config = dict(
    n_layer=16,
    d_model=64,
    n_head=2,
    n_kv_head=2,
    head_dim=32,
    d_mlp=256,
    vocab_size=4096,
    activation='swiglu',
    norm='rmsnorm',
    norm_place='pre',
    norm_eps=1e-05,
    positions='rope',
    rope_base=10000.0,
    rope_fraction=1.0,
    qk_norm=False,
    attn_scale=0.177,
    bias='all',
    tie_embeddings=False,
    parallel_block=False,
    init='trunc',
    init_std_qkv=0.0651,
    init_std_o=0.0,
    init_std_up=0.0651,
    init_std_down=0.0,
    optimizer='soap_variant',
    lr=0.00456,
    lr_mult_qkv=0.4,
    lr_mult_up=0.797,
    beta1=0.95,
    beta2=0.95,
    lr_head=0.00687,
    grad_clip=1.0,
    warmup_steps=200,
    schedule='wsd',
    decay_fraction=0.36,
    decay_shape='linear',
    final_lr_fraction=0.0,
    batch_tokens=[8192, 16384, 32768],
    seq_len=384,
    doc_mask=True,
    train_tokens=104200000,
    steps=5916,
    dataset='wikipedia_en',
)
Each number is 128 + 24 x the weight over its row's rms, rounded and kept within 0 to 255. Layers, rows and columns count from 0. Numbers have three digits each. The size before them is the row's rms in percent of the matrix's.

# layer 8 attention query, 64x64, rms 0.0557, rows 0-63, columns 0-63
023:127160157127108112141103097129102087140159149090094150123118085094100110153146153141148128131107165130142105107091153086126089108126125169171152105080147120112122134155149149118128121099134115
026:148146145162096148111176106111138162120162162178131103130145074147145132111130145143071118108141109159135155138142097102154149149110102118104139086085151134143118121110153144135096122127124145
029:129126143112082170125145113131130128081114095182126122117106132143113126124111106132165119122114083056120142114142127100114089162137152073108118146099155094120116136110112144151134140124149155
021:165114159156168125185096107094145163080158106137119119066123122109136124107156106112135122122130125133121144126104151114097109153151114144078113132155116102125126136105110142131182158121129116
031:130121121156114134142155115128189148125103114135125142137158122129120088144136113127124101114180166096122131152162115127186086138102116197130110168174100154136121144121100122137143119140116138
027:134144128098132100099124140148120108080145174120118134126075097147159141112135139126163151112121147070087139142139123120078142146142135109142146140098132126106161129079136115135178174125137143
027:086136163132120159135139142150149154133106131154179122135130150125123147089101142153108116134096116159154100094106123132105110159165113086112159119100117104142100136130168118085179126124167148
024:167170147105158147147157159167128115098134139120142106134174129129133162115139115101149154127137120087138103121120171145120090155138106095110131124107118146138143146115188118082152086132101107
028:161111109145162083121132141108124118134133156102126138150107100106147107134151107122150146111096132083122150146164151126120115067096103148099105149152124121093143141102082170168092118112116105
036:132130126127123148117127109117109077101139160067104126177144144106112116174123104096136156118131083079103114136129110139120154109132134121130102139136157101158158124118101153126137159103069109
029:107145150114107164134133151142137152129106130155141111085154160151139165108110165137094125153147122145106157140075133151156126180164138104106153125085098125143103114147135094084124098124112107
035:132129127146141100155147149142126149130105096186161127097141148134156119115136129162129094110113157144140163123109131124132068159139105114110129117118109134095092147146150106132114101170201153
045:121110101118121106121125103126125087095141140099115137168083090116092110143136127113170113128129138119138055117183132108104151118090123121162098142164154113137160115091122155155144137140119130
038:118135144100110167112115146145129118145127138110089112124145149145129163140105160103076163167171106136102136153114117145124174132145153116114152129120112114183129123123117117086131114101061098
083:165149138123142114133147154128117062068142117109109103161119108114099104135110147115118125142116116114096105106158124140098164134107130061160132122113133116185139126127142164090135101144119136
095:143131130152128147109144182122121143172150103170126134083151124148148108144118122136076142125115135149106197125092135146122117129163120126156173119099125143116102152168121100120140103096095124
127:136123121114124085136147104144126089075118132102138130159090113108103113098130146129160105115125146116142063109172116111118135140084129109148098136145144112146134120077154153131127128175172146
100:169143130131137114136166152124109074078153109127122115157108090120092082139127137119141112128102141118109094095173134137101141132102119070184137120121140121158144135127150153106139096151132136
152:169158129158164102136158177100114102090157110147136114128148126120126100158100115135095140125093127141095167113120131140106126110132120092172163112091163130151096145175152135111131113102132141
139:122119099165153102123126140116132154169141139143133148109113087140122088142150079145169106099099154129148136124130145130099095106122093165158149124144163135083112164143117112174151113090110112
159:156139109163166113100120137120154099109116138091130137106121149115146155114093083127106145158135167154135122144099128105173116105094122166149099148123156094160095110090155113151138146153162146
158:109120134081163154122142136123138133128174112133079089106122083169144122188181111131113132154115155122099089132120143103150092101134112152128133137139111167150131137107142104110107141136139159
160:131108145129136112094088116125125143131133139129113140119152183134182099099127095139137128169129150111163095112085187121145150135134095086136129077126110182154121144140107124116155126141125128
162:143105106099130120107133136119180147149105103085096117132110162145160114118138165133160156116120130140101150103127140140126121144155114099122134143094189126124123135081106098140119202103112139
164:057153111112126104143186125113100126098156172125093094126131143121141117132129142128090119122111139114143116123121121092118143144127143112124138177133201150122075134120100150132109128121152140
150:117186124169158126139137102079104124105113107119101150137122118110111128137158112149181128099185102104161066144094124125137124168119126123142150137111138140119124140173129108128148129131135095
163:096137122141103137153089106120094114136132122140179101109148108137124095143072125115150162095135141091155106159131150143140134118158095128108101137140119097178078114083133138130146148112111154
154:160123115171111128168111138116132159094130155152088106160122135118077119133124119130132085086111117172133139129100156150120069104120127119104105110077123109154157104096107152141117124145139137
163:132115111118140134167109139136134137135114118112117148115163105144146115131094073140140129145117110154133125110131089112136091178124114048147094130164155142100150088129148165135079118104117132
160:147136122146114148099105094116153107140095143128163112154126099116099104102145106066142106142138166094123154121142161157142167120157138103109142145133189122078159135155155136115109126112135143
157:142109103140100126116113111147122105147124139100084167101132078138097120142147112127079137102187125158128089160079097143135122116151121097088130130115122130137114155122170105107100133102155140
165:082093141106089102094126117090157129062150149142140131126139102121132146115120097075145080125143100122124137111093103152126121129134126178167145139125121158161108146113153140125149142121100129
072:126114111142157169117101147140146104085169144112150142148159101149146122156120136096143096102102106124117163148133129101131120200161109120135106115142129087095167140122087163114140141124112146
064:139145137139135191084127138149139165191136118090113109132110156173093143115131148122177131147130099111118110153143107092135161137157131100127093106126113110143140149088131153122142134160112110
082:156140107119124106120138134194100124143117137129145163151101093122146093140137107154106105142130122173146124107130124127104138145114129115148120085142133140087103136137144148147109156184138208
068:127117138108102097117101104072137142113115092174122124107141079124129110126093090139096135172130151182146081125148151105111147140098133124153120106145167108093141142109128101138108129129094125
077:136127118109089154123124142138145122134151157111068143167143151116126116159117140089139099134108142176098115183143146108142149139139144115173140116144122182191133159117121138130133092131110137
082:115118155115100130117157156102151140138128118126072130121116098142123118143152168114080117111123129118084123141163148104131113098119146183127145119101091143091130117108107169141138122092146066
085:176134115121122168082130119138094096122124174070084119140128139112147101136125118106126096146112139119097124146141090146115166090113099098106120093122085134127151144118117114120160103131098102
084:150137139102120087136076130126130132156135097102099140158106118173102124145124120130079168154154094143125095173128182124104133100128158136122135147114129136170145117090149142162097147115130138
079:099142097105110140118076106135072120097098160104112143118149136124142178144125143131206123118128103132103114138127098138151128121132128130158101114154107149182134152163151133120128164129131137
095:155120101131121129096071104157142140132105102102155151176126126163101130165135093116089119168137112124131108131158157129107152083127162134112109108180129135162121146123121153142085106145121142
072:128137106168104136129154109153130123118111141097200155084130145097131125111126084112187129126155145142101144167117107144183141134115141121153101132124122101120110119125157136161134103131123080
085:107142119092145070139128082130091133094091121154151110115160126143149149112121163136158146119153139115102164143096138126119098197139121085105121110087114140104113132138145120127149139092137121
082:166121122144134126120131111136127151119086141126145124099146115109107111108163129164163128113111164149095158144121112141147094125095091107070102101122080124047135121141129120160142145127134140
072:158100106136121105138155157116156131177128152134143179121099128146105099134125117109170124128119159152123117100170142162117147076078103131152097136143129085103151115114123119141099140147171133
096:143137128138086168164154127119110080127141167101145126131173174145158105128132148097144129125134156134085105115158118107187144148123104113162118110133161155177125113152134146127114123140095127
081:129094061133139114104131109089117109122133102080103110112130110162111090100137115115139145129122146111130142133139117119123121164100113134156105178130117141074129117111077089149142104095111095
071:118135118124106132145076152085128110123126112147078127151123131116129140123122103092120120189133137158203111161096158108146133112132082111146114178134151128135124122132104118132095120120091144
093:128186158137154176116107130110125159139134159184083111103151121132147158151134100143128154142130104111163163136090135126178133127156132114078129102127104133129138102163135136111131133123097146
094:134125157171125114107193137143107101164145136146183104146125124114115143134103152138144132091109123119101112125143121135089152150105114126105120144133147078149137160116097133138135061125128080
090:066118126116081134157112096120128131109106095156153128130160161128127127143131130142091139135118139159100155173083111094133105123139204134128128148157130113106136140151126105157099137132134161
090:145135156124158117123131056136104149139115177121097130088109095127162162148150135108151115136135134131129139103089118146125112169122114109122127159141113125084159111157183154137124137108085108
075:143131148120157136147148106099110164091122107128203105141125133120152126142126173110126111147124139132117118125138104133189155093155167154130161101128120144108144139115098135093108156087097159
092:097118124092120114125094119126130173114142119177130103086146143104117110154111139147142127129142145118135183105134123105146085181149131166135099122090103096106151094124132109110118151159124176
108:137129156109112166136139129103194122152082146094143082160159113143141141117122113076152122140126092104123148100107156127160093160119097107110126124135164089144156130119134141128153117108105112
095:151114156148147161139104126133147102064111091145110137166104115067123098131150145107087150156143132113150150114151140117157124091110140104097129125119089125116144129160144132135098107165164142
097:163085099138120111128116124149143079154114146139137154100103147134143084136138151121072159138097127124130089095171109178123133129121121136116131156119149085141104142126156097161165150102132137
092:139123119148154147167129118126123146079111105127148099101154130140132103162104115067131166102105101110115095109146170136149099120182133129100116163131167167145160123125112113098117136115156120
088:165142112146131108162148126106116144142133116133108141139150135138154092088167119138147090165145094087091096158122159153161117136126115138112095136165133110092169108103113126128135132082110078
081:111085115084125112134140169103133157131162103122156135115140124162121116155150165151080105110168139137155117113131128132095130155138090105121134137146113127098157156100126090099122143071149164
096:112103123111103152155168124141119122107145154157100164088164145144122142132097119144152156114105077124118132118123140105130076173141165141146158120162111100158142131143096163121164125099103105
096:143142121138104133146132140178160123164129119143112084133089132124154117112143143138112112124128196116112097156090157116120109114140145120119123132119136121100118140047189123137122115150164118
099:157081134117102073107118124164121135112122140111131136112156128124159079112141130113070116120163148116120160083139116110089136087119132115106117093146132128120134121132167162078096138156116133
# layer 8 attention key, 64x64, rms 0.0592, rows 0-63, columns 0-63
025:099132154085150143130099116144146132124120097162139133150149154091111136110143079167144128115159129114112159185116141150115085162110125083121107122142086140122148165095165111142104148141127129
026:098153132150122124129109102144112088074134088116127118149137141093149137118152087108166129147143162103156120145128120154097109115097127135127089141172080104107114117177101106114123158140097106
026:142134094109124114122107122145131138129067143124129140107156140079130111161146151153088128100127186161138117097112104135128142139128122169135094127109132149134200138167145130132107121165095112
022:100103115134091108099164158152099092124105129144106145134146112092146164192090129108135079159110109118142126133138125104154125111154111125151142137092139103102125114146126136116095092103151086
027:130131176105171141146130168144081124158150127119125124134159124119119168129090159114166125107093124147122093134096153135129117090156098136126140090099152126167135133123131124092106134125187159
028:110086108121115133133150188099131149158095133177123124108161131101089104089111155138115125135136146146149098139129129121168121123147101137122179102108164126119104101117155154122126070129133107
028:127106113108161081105129122164081099164169138086103150120097108135113121127137121111141138114160146142151103129114142170100136112106147136170133152180125149154132186138142156148125143151114128
026:132088077120162075178073110142139142144144160152172131124111118167132138085131154145111128139142152144149126139112116143133143152137170156097129119119150137103104098141135135121167138123158151
044:099110138148076155137157113106156144129086084139119142079163161125123106113128155144080114130132164112125156137156152097164087186132112141157118140110147118127140095129132098122124108133136134
028:152140169131147094067123145163107112111139081110104115115124127154150123124102116126152107095176130118119165137154138095111101085140145113173146134146121174137133158101094145132138121158124152
048:145146131104143067144098156142135161127145189146154121158118118138146144129150129112166174164142108152133097130095101144123160093139144149062131127160139146129115159144141144154128137120132131
033:158119106154063147158139151104152139136156172169123160102158160131132135126150164121082130139123150101090106125104120099180130167141116162161119140128136146110113099112161119126140129122137130
046:135127095123139163102132087080112085132101072112126147133095141138110129117113099153104090083092152105103124106158159143097110134108124113168110122111105122153105098139117146124117128122105087
041:099146112131199069148100140153138160140106148156173104137115125132134108112128128135180121149144125167158138126107134167126108102113134102068098135118112133140114147160139124134132109125111098
086:118127116088134141114148110148104073140080112147108092149116080088087158111104133158136142145083107125110118129113156125129123143142132097162165079097128111157107124114140143120133128121129082
120:154117090137162112151122108098130138127151182173146120130135133140124137144151135124108151144112121133123107111106133153134160095124139141079071139146126131129107115168129122174148133081097062
109:146126112164130125157111126093147170115181184136133143109147166163157123153151127095121140128149123132138128124124113135137148108124144165086073168171130142099140126168115105164129144108118138
139:118134147117100156107129130123121111133101065065121156130106145132141119120109109137125085086137166111120140131157129127107098163114113116178173127108117122136134125099131150090107117170143177
141:115136141097107135129143141175116106135116155149112095150143073081101168129112146143134164173096103125120127143090141102169140156144143116142186088096135134133129121111158124117140133128164137
158:157091079127137149137139081087121094131114126168120118124121111127097159131127147145083130129086122117107106097127153135127153107127137126164092103119132130143089112149136123160133139087105059
158:116110095145102121175125108128151135123120153098087125126122135134106190115099125095147174123104166105107132122114140136106131178105141152162122096129107129132121140166144137158144109138134198
152:131161096147161119148121127176127118103143122133107094091075118095158121126105102102126126099142120118143140104152147097140119120161093141153123107145100127155185154171129089134086157140120121
159:106109106132180074124109119147097145126117098144103139128140139141112112118152136061127125113102121112138132110100100148151170126127108137122146073125149141106132059097113106129122107166107138
169:190150139119147111118135072125158163133181151127158133120125107097127123115125162094109134119098115144123081158103132133102123158147114102148138168117108120148121091138109084123132132121106174
163:148117120091136158155093075159122096126137176110085136138128147142154121162091129123129087108121138136180153120134157143121112145117140140137195134139128125102098128111138095133112142124160090
159:127117126144137156163128130127143120089076077107123096092163143142146138105135136097126111107139076131122089131089175143120138103114166092146118136152125125099130184100128102134128113114163132
160:117144136075147178130089141147122103141164104150124139077130130111134107129092117103141128111111147107094121153122089140096152151127137133100081112083186137145132144141154122142158127136162116
160:143082117119173161151109101125127150123089163172146138150135121125118123127146113133156174086125135130134128143140136081152135119100103125133129169072140124156143164124086155078146117120135146
156:111121109086148152133124131117186149120172148091145116147131145095105081131129115134123141133178102146129152121143119106142122135144135113154117061121133085090088136133143125125099095123088146
160:105142157167158134093142074168148108153118146162099109176117148154114124130102153114162120164135108134109121151147146132097091134143100135126091147131151159117111123136170121160114080148136131
162:119136089111112149120127131119107148100121133152120160160079156101173114102141131159087155118135121127092117173107159129130149100124082138130120134139134144101157125103173116144128078080119148
168:115117117149107121103101147117138167141094162108127109102124132116114151162119118107111144091139102115133155102177111112103137107110135102133124150095117209145114094123180086097132121144139113
072:104095139123139196134129119141137117148110135132147117136157133111116119148111111117115104150095099118093136144146144142144084157100082073157108120116133113090118140103103132122162125134058154
061:103116152104135144103150143121079142114121115128159149108144138146085082116128125137072118127167088144120109150112127087100116180178117116115129124113134077106147130133106107109107153162118138
072:108099102111122105154132144120105134131111121174159134152110152115158130120151160191133105146132083168124164118148126125129185119129162163111136128110153094132132123161115130090097118126147176
077:097123121123131151088134082135142141159108144128086142154178101118104104142169122111133147100114135124141160133155164107124103136102108126199106091152115110131107137161116168113139129135101097
078:095112135090106107091119116166111145143099130146113108179166125101146110126169118134150160148125115172139161138145135136143157165146129123147141145064109125149141126094164108148144094124097142
066:125123172132128139109134129139110105137094132152113131126121131129109099120186137129141078102126102146176111093158145093190108109138111100133169118150110116142130143140139096144153139120109062
073:129115143185141121092125088159106118148144132099104120129147091140130133111169116145152145138143123139142156105120140125167120108122142099151108095136083159105173096101134074127160136155090109
085:114130124117169148142136131196130134129133116114152159174136149123106088090156091116175123118127162122119112133125162147153132117115069085140088150143104136168109125122136106119153151126128149
088:086159091122090137158108142085095116146138130092104085054140139129130117105120133123152122112154152140126137145115099113158129135149129144141141098126138133147160128116110074132120085173138149
093:063121133148135103113120130180148134116129128140130148172131149150120102117165082139163182118130118090119168102161154128137102164147104135115090117163130101130141100158145138134121135149110144
084:125113105171091148184159130100147101136098128085163112145105142151136145122123114118156146143120169108095142159122117152126113138097160137112077120121114145082099146143147142141159082113125115
098:091113127120127134134157108098149131125136153149149132114132153165118124129107189128126149149131119104104072143152139163096115128127181146102150120108164167156084105124141105094137087093127136
080:145086122122133128128136075125109127163154138156177141138137152149080117125127101160109146107104152166103109137111135145102111072103115086128096146174113135118128114113120113146159093102102143
085:121136175153091159148143104137139184162137124179110159121136127135080137100136152147144106131100143154113133109140164104128140125118107132187108106111124121141088139126168109126183139121136129
107:133134160109096177137140130130124119130136106104109117107164124119099089092109131123188121105096144160103151128132129104139159156148145165162116105125146085102150167110125112118122087178147135
083:141130126088177131134164109091173156145128109162148143154125146139121147145111135122112151132138079147122063110125122166081129097124158154171126147136138132080124153115136147131102141109114110
068:116109103120158149104112117111103143152141103110129130141123164126140158139138113099149093104147172157149151143132145109147160166119095137115149082084136145134084096121180147083097112148151123
072:134143133118142088185094130117129120088125110123124099111152116103168131105156121114145127134159138114147157155137108113150150102102125141081140107135174148114178146133116136093155105153164076
090:128106158141090122155141138090127094139124151146180136122121135186157148160128159158135122172114143136147123141134098094163145171141158127092140162113160141103129123127119152124109175099152129
087:118121136114109114129139150145137112187085153079106131141110146152141138183122110146072154111161112158145132157104145152127116139150107155090157169140132075135123124158136148144118127125115100
075:104133143108140178109139122124142109111123158148138097155099186181154113077119091113143109137150112167145131091112156125118113077136134120134133171157156124116097154114130104131107107131134107
078:101173138108102094114146159183150092147101094118153140114118112079136090109125135152125129157078112108146150127117152142132088156159096118110149124103118117164154137126112134115121118170123102
082:130133123124144145139134155129144184161143146148173113091102069141170142095116120099143131157122132156146131118174148111090100098122116111132130119107137123156121085190103110113116115111131115
099:112121111178139113126127102144152132123180187148123131144147122126080105102144144114184123135153104153129129149189111112111125174135109141133112124139128150108107144124131124121107134178104172
073:098070100154150123149126150135112089095124099162156116158127117130117146105169118188141132170168132110154116156118173140129133114108086145121115116137148134143146139118121165117147125121089159
089:159151082121079143104136132130128093147158178120120173130125156154117130142132128124096133101096130113078096142074114152116123148161101143138130143121157147101130089145101125135137133139076124
077:114134103120145106104101115165178130125117128183140127109117150098168075155110110112160140111161124106132090158103102125110129137127099125101133087090124119142101152162145114141114158171125147
077:133155145097199163128136131091168134139115120149085138136132163131091111117146155123136156127139111135158096134126134145143120099114128129121075118145118100093111163140085093099138090144119097
082:140163132115113130100130112073078126115185140102094128138116136076194141134131112142104126127114094122116130151139093128110146134141094085097145122130130113090143130103105098120102102145117139
078:105082098126080132136118201115131123142128154110106142113166133095116122111097153127104125084122117147153127145146116121163137144148133151171133122110125096136097157125086185112113137118113102
087:146148117147144161154124066145103132112141121129113113089118146152113129143127122145094162118162182132158097138152122129111121154129095171150147160138160109102138098122095097182134149116152147
098:071116110118112123079141119092116125152132170132136165147098146150149118095137106132097157144104165127139163153147081155151133170110113146130146136115106121100134078107115112116122115129097089
# layer 8 attention value, 64x64, rms 0.133, rows 0-42, columns 0-63
127:092124096116104140116174128145105170112149115110119079153143139100107125151129150147126125091115134125167074114107081128122123144156113125116081139099129153107130147123122175162083149127149118
119:120169103113104128144116152100128117149123120142136112150095140116132125141125160123177088128126101098140151093116165095086104105101139111098131086076149131107156114163094132144136142087102163
126:105117158133156129107114107143122138131138135109102149101112152116075141179144098167150102150140136048121095118110120166148111121156129135120123125107117132135119160134113105119065106117122164
123:120171108152113119130138114089169132111130124161142128095129109105094114133137109133189131128115156105165153165079116136134112118134108133166168148181139150148116141102162166145158125122121100
116:176123127136120110142117144141120119140137151116131141077147143089131147108111113109158092171121104084119115110105131069109121099093087146141128143136162142086129118128127172088097141090136143
132:103105146147135157106122133112164120137135118126080115137103102105171089100107126126126150118085123134105129065097154128133118090131137114073145151133094120132075131138149163104127147146096138
129:123144158149120137133115132147118118103115103155156180116121123152119118151066121116114106088118073156090150116114119130138139120132073154138154124141115137117093140162100174126099084135156138
130:138155144101118136112100145097132133112131100110145083140133155101095162132147142125136130117074157153180174125143154108124202095140088113126126155162146129123126161137126134114120092138130130
123:106135109127164052094108094100129152122156133120110118103134135119128135115126126156088094111086133137101117183160138119120123146090174130137146121133150130122150154141150182088142129119137133
126:137104120129080106119139117125123188145106121143132086148136092136164107122099124150164145110084117079147125152128127164135097119121132112137135121182185111159114130156129113124097105097122150
125:133147102144157145133114125141140153148098138155123126119149152118153134167115190182118164097150131074107133129130096158119151143154131112153126115154116129105123114137115156129138121208157122
113:104159103130135104136159146099127077145116162162121154138154135129173128125162126123122106115132165119117129132138080093125115124127159083118144126098103135170081134140135112186094101103125148
120:152109085098149111116164177116126143093147120119115119114145146159124103180101119138136117148129150185128098142111164149129133104143121158165109166140122143141163096136130137096148101162168122
127:142094092149129149110140108133116096162149155133194094091107137163138119152184157079119112129157155121134170138095125140125124140155135100151127124128135132114156143162131166105130116132157150
128:106165138143111129154127145152145123139116146154133145087119114084126132191172110149114157126151131141107116107120158154083125121098151115140123113170175149120106100096077124106124133160121154
130:152125105122120141075151163139148134161105127153142098129155184143099120149106104123116137118130134112115075175143135117137138159073117151108165113147122129121126154144128117130106184130079128
121:112153082148115115120157108150153113087138132185131138145123134130144168148146103105136106110131100145128137159160133154137143159163128109100114100140125099139123119064139174118099177110147142
140:141116127117129148093133145161129146101145107169136124157142118098128121125121121126128119116134131128106144064110102144116116163065152124156140154160158127157186134137107101182116100092157116
129:115108141072117150148156132128096185110117135159113157101121117114097109103149108111143105157141132109132114166146154142065096113138152100142148132149093132127141131149153153158177138157125118
131:105095176126135126143174111126124110137114105137121152127073106101153142170086119104115153128127137132153109132113126118120117170142163115123112115157130152098158121148100114066161099085107112
126:119113132137187127160155181084124125129095141132129121126100083126114099138155126098128153146094121135107126138151112140140158145141155122126156195162133105096135126124147108142076149116152158
129:108122078144139136128118133145107163151145123118117155165096125084140181124139142098125115156151139114103157146095115130125102124118122103143133136126164085117094163133125116086142167170114071
124:105096132069123144143124128125168117139113115129148125126123139080156178143141157106129113158077138120114108130154114157168101107124094149133133155113078143102143156089095120141139086123109137
136:117148159164144130175101139141126150107149116150121142147180144123142156090116128127153116107125187164098087128176105148121118111155137077136136107141113153092156132128150129102096146112121110
125:158116118111088131160110120138149115112134105098096126120104097179097156124184145141121127114102101158120141176131086142135111112121088125078135105111169142115149122169139116130105122171127126
123:103105134136126148153140117129169176122112137108175144142084173166106104126086122135137115147106156136097137128083112132116144125161140113144142104131126145161166150089123122135103162108175094
120:092155141091134137131112106152140113077093145116148098177113120099107129110146099154112102115161162147112126137113118119112180113102107151145102119143110114125105083136087085112153162123140149
122:120156177127119112114136152154134127109102136149124133150131114183151143150143100120119117075106137132132110109106101085118130096149141146187125135089138070071130136141163124132154139128115149
121:147121151114101105093105177105185108143122126155092137174132119104101122153097122135109131075159164102139148154104141171143141111161164130130128112118110145087123147130097095114141132121132131
132:127134126117102096155132085083138111159122123160103110139125109141153097123105106149143084163143102135119134145123089105178189185101106109131114139116104151108133160153119104128133153152127132
127:118085089153131133114087124152126131125151140150162120130137061131161149114099107158131085145127097116127105140121142113109157136141163149111121158129117087104141127094127117154094115172077147
126:139142120105146117176125158163136125171142133142117117119105136141074113120111180142114079100161118106090160135077132132143140120100130126145098164154104150120131109116158158107134152106090144
063:099123118158120117153142122130133125145142114166170151121119107092160147154116153112135163115142126139154156109076122140127113140136154118173121146170141166143106161052119151148139102128144091
070:101146106155140133138114133132103146095179120124094090137126075068143168075148141127134102133140147158133153140139161125111115099118134097125116146155138117138084109127154150091152115144094126
071:117151129146142108141131118075124125174116149128109147106117182111112133160139126126170101156144162068132143183144114133124108133154145076138151090136120158124127143136140127094132156095156133
063:117073142125102129064122131118154134125117114135141087178127140132164154113087121106131137130079150130154110147139118129145155160177122136141122142134103113075164162108118117101149158117115128
064:110130170115154130135096104124145158100125119118143113133157139112171123078117142151136138099063185112117119119165097150136129121170134101112135117143087144158114152132129133142101073125139108
069:078163136094132135118138096135137108113111136112114151178116135089125144143178092135106153128151145153126111087155131135099135112113147117110117103079095101148135122097090076158139149146142136
061:142114156109127114124142141124117116147146131092125108127139137105071139148155172172118157075138171098159103121105133122096114111153161143092129135114157144086176152167151133135142111120108142
059:129108121130089126121155114158107144115114109084119124131120130128098118158116116160129170117138127131130062135103086119131104143129078146117125127144174152142073128132088112133060149132152125
064:128105132132154110116122139104140113140110127130089154102134100087161128154106130167111209133114113120097127117152174180129108136109162149097159101154151108135118102133106138100145117149137154
068:127100120171123126140124107163127169126125148142135134116146095157170147106154096116142131136123110124114100172149122122076114133149168120138153093147159082099141131122178126120119178170106118
070:119099171118143132102153116091140131124129105101098085145090100148136109135141094119141147127065143117151139093087137114167115105109139137105128173132148098152116147164161097120111106095134146
# layer 8 attention output (transposed), 64x64, rms 0.287, rows 0-42, columns 0-63
115:134098133149093149116163151129137126156087159106117153118144131126156134127129082118140139142109142156144111136120136130117108157153156142134194171113132129156124163122072103117166165158095095
113:104117145148118137092133145143142188137114091156117105097116153110111110118147085183128176143144150102118117139145130153105161147131124121122083141086164154135174131125157106137133110139165122
115:129128079186161130128148144122132122083096125126172128118111134129146105166117150154150094079119147187117103086145140175117117139132146109118141158130103136122116105150127089110144139152142125
109:122134155106118137116079163138084136109134172131094126138100129138179089163127153081124102161138143150138075095107135105112105155126119091119096111100120150148141115136150115104107108146119113
107:128152147150166126119136094156166165170147154138139155161131115123135114157134176115132144128119142148182138125174124166168137162143106142144118106103158128164159128147147095116141118113136084
114:098127117146150089124114100135085131147101123134168147071130173156080165151106147097132132121146134113150128166130118108110132160150123147132117112149131118139138106084107115121098125195142125
116:148120141122124066114135118119089117126148159124126103121135153159155190152135150126155149150099105147101137132147134156108140159137110118169141104110131121152100092151156106153113169072143142
117:117123099073163109110159118150124146141144130154121165116098108141181108091131119120115106199141127146149111128116146127101104153150137153118117171152128076094143103129140109137107124101147125
113:090131132176127128164109124121138139074167109115141115117170137150129111125141124126143127165135133124131146144116135073140089156151146127118132115135101126133154130143093078100130098052095128
108:124156160108147145139131168130135140099136138111094146109108154123100157138106090099117106123135162142107133090167123119111112176128113161147100117134059138128150140073149103146168153125131123
115:138157167125081120110137136099106092129132106077134145072127127154130097131163126137147117102096144143139109152149118126108054092113135117113122143114110103136137136113134171122132173113163117
106:126119120103139131106076128159133171095113127087117070082109132116113156135104125120132112105111109093148108126071132153113127122112129126144158115148130147128193131162093130135171150120128135
110:101114166130138180120106099114123044120125141129119142126114123149122098104114117156120122177119100170133133129172131133142116147096151152117150095135155115133106127145134107172097150131085138
117:110139148125144130118142170137094132119068089147109115116142090081125154126097152154145123145136072130120131107135110128142103118130148146087124112076150098141116152110124164107116139091122077
113:101138147175123143144114133117139121169148156151108085128107149122122132143096167127122112125095142168097113149138126132112067122139140113158130125125193128101146146103119139157137104111194143
115:138106120128177139162137063151091089102142107116070134121175136116137104119130125085146148130139136132134124132123115165110112094133104122125119147117131178106139169111130081150161120115137107
107:182070168136164150148125123086098148142097120120149107127127147113171138134125123104117135120162151113097136109123132084136094133076135146179127148100168126145127106137092139102129118116132124
127:109165108114112144129099130154149100148080136073090133162099170134131127111119089124128099119124115119090157148146134144116116133173125162151100114084122180092109088146143121120128116127133123
116:121172117145131121139113127117154165116150156140115096140159130068132102165119083134117155148144148145171156112109100121124075121118132106108144094105120134101109122130126134126082172165112165
114:122103087201123095110108166152124131156155121154116139141173160117124132118164124147129071115120114136091148119141129135100113149100124152125115101161122154129119138112140171165106108128100099
111:101097104104073124097102111135114088127139098111135096143142138093099125148094143106146080144159163152161152102134131116118115141119104158135081123143164081118116128153129113142156161151132123
114:085130149103103111137088134064119120153109156138133161139159135069139138137152134134122131072131109116128128096153128131133117104138128126082117168149108138119180090125113090121103106121132104
108:124130143184137119089144113143093139123140174130126100122132080143148107099142094114141144104108092127116131097123112145104154145149104160118094110187155108083124098134116135078131144151115123
116:149145088117170139071150111108136118164178138120127140115140128151110119162126092100137112118113123119123163096131109093137130134122124076143127144095136116127164086153061166148130126128114120
113:146127136104119100100150128124130127101096140151170097163124130117140098132139140160131176138117124145113095110155136099129160113137101148160127144106098091082147145077086123164135108090091153
115:108108139092127115099142137112121131151129119145138100111128080130120145115156145092128139125109164167094148096111120105128119131142126153095163123083125198146096074145154120146145106166097123
107:093124124173114102110148146109131109151137137120153096161083081134145140122128122078119127158130117050112126148149141160122090108115127098135153174135120139107126148126162098152146105141138135
116:137089081115105163115132105129137132125120205119139128098128117104114137123102152170148147146105139070109142146139118133123083167123090081123093145120125109159099130145134136148137118118100121
114:140145085181121161123126112106075142126105094180123139111130139143136142126146127110094104148076109115090097147090130154138119116109107147096071149120105122127146106125136113165141148123119150
118:166073126165123098095113143140169146097114128089127126112133125134100125130140131060133115129103085116175121106170118101125146082117155139108108149131142157140121128114146092141101133097135139
113:091093121152117114156149105142135114099082134163094140104112125135148120149109126097114156059107101104149181106138134096138105149107162133178097118125109127137132140133146121114166144140141151
116:131170159164094111099163121122122100095082128140129112148177131136108156144128110121125146179095150130149124124140111158114114102102149137121114139133131139183150098143136137137137066145161100
082:126118099139175128116164062131143111094140102118179124128118130113113070136117123156123147140149146117155137144165104151127162123103131137136124165140128109088117134112143066174144137125123149
087:174090119132145165098162110146108129103131102122091090103102092141116133096139153108131125104085138161101108103126125159132172079141105130117114123112156167133079136137152130156159141130118129
083:094108121110112123164161099132125069149086181123116135121107121147124163113108127142111178131117107101100172159141144114130152143150131146190136117151126119115088157106129115140152130108140152
083:130152140103118112110105145100164134099121107128134079171093158114116133146105116173115113136124157159176115119125139161123158107115126106186188089133151128131160131124131122145132114090144144
092:124086145159104152153107093108137117144091145165099109181149147081141117140119163157123145147128135126144126129176125156152135125116139169126111136097167161144131155127147088148108087124153119
096:131160140100142124117124122160106093088118150136113164167169156157113132161148126127119128159114114172169147111164125099122124133108115137104087092115092117161131143116148143114110131096117063
082:160092175108170108130089112101135123142147146089145115137099129142126157151118142074108122076139108111146151098145090093111148124105110140131144113139168159143123094150153101120103143123141154
077:114113105119138105122110107117118174136111091123123138080125113145131115143148115174091143131124147082154164101120093129140142124089125144112080094120139123134128066154127161087082139110120140
085:160113119103132105083165118153162164118088148116109136137115075101175141149116111097126150148120105100152141102112129130120116136143150131106144180112147153165114101179119110138111115136097104
078:130118119154146113137118135149128106141091112133135119139116133187111160105162076122135109175114113130122069144106154189091163138134133159112146135162152126143108107162150114115113134138147089
091:153164168150127135138139122109161105140152156109095107127167104136141110147134083099140174110086108124131140118115114137139112096101171084126146140100152108111138149147108184140135144089160135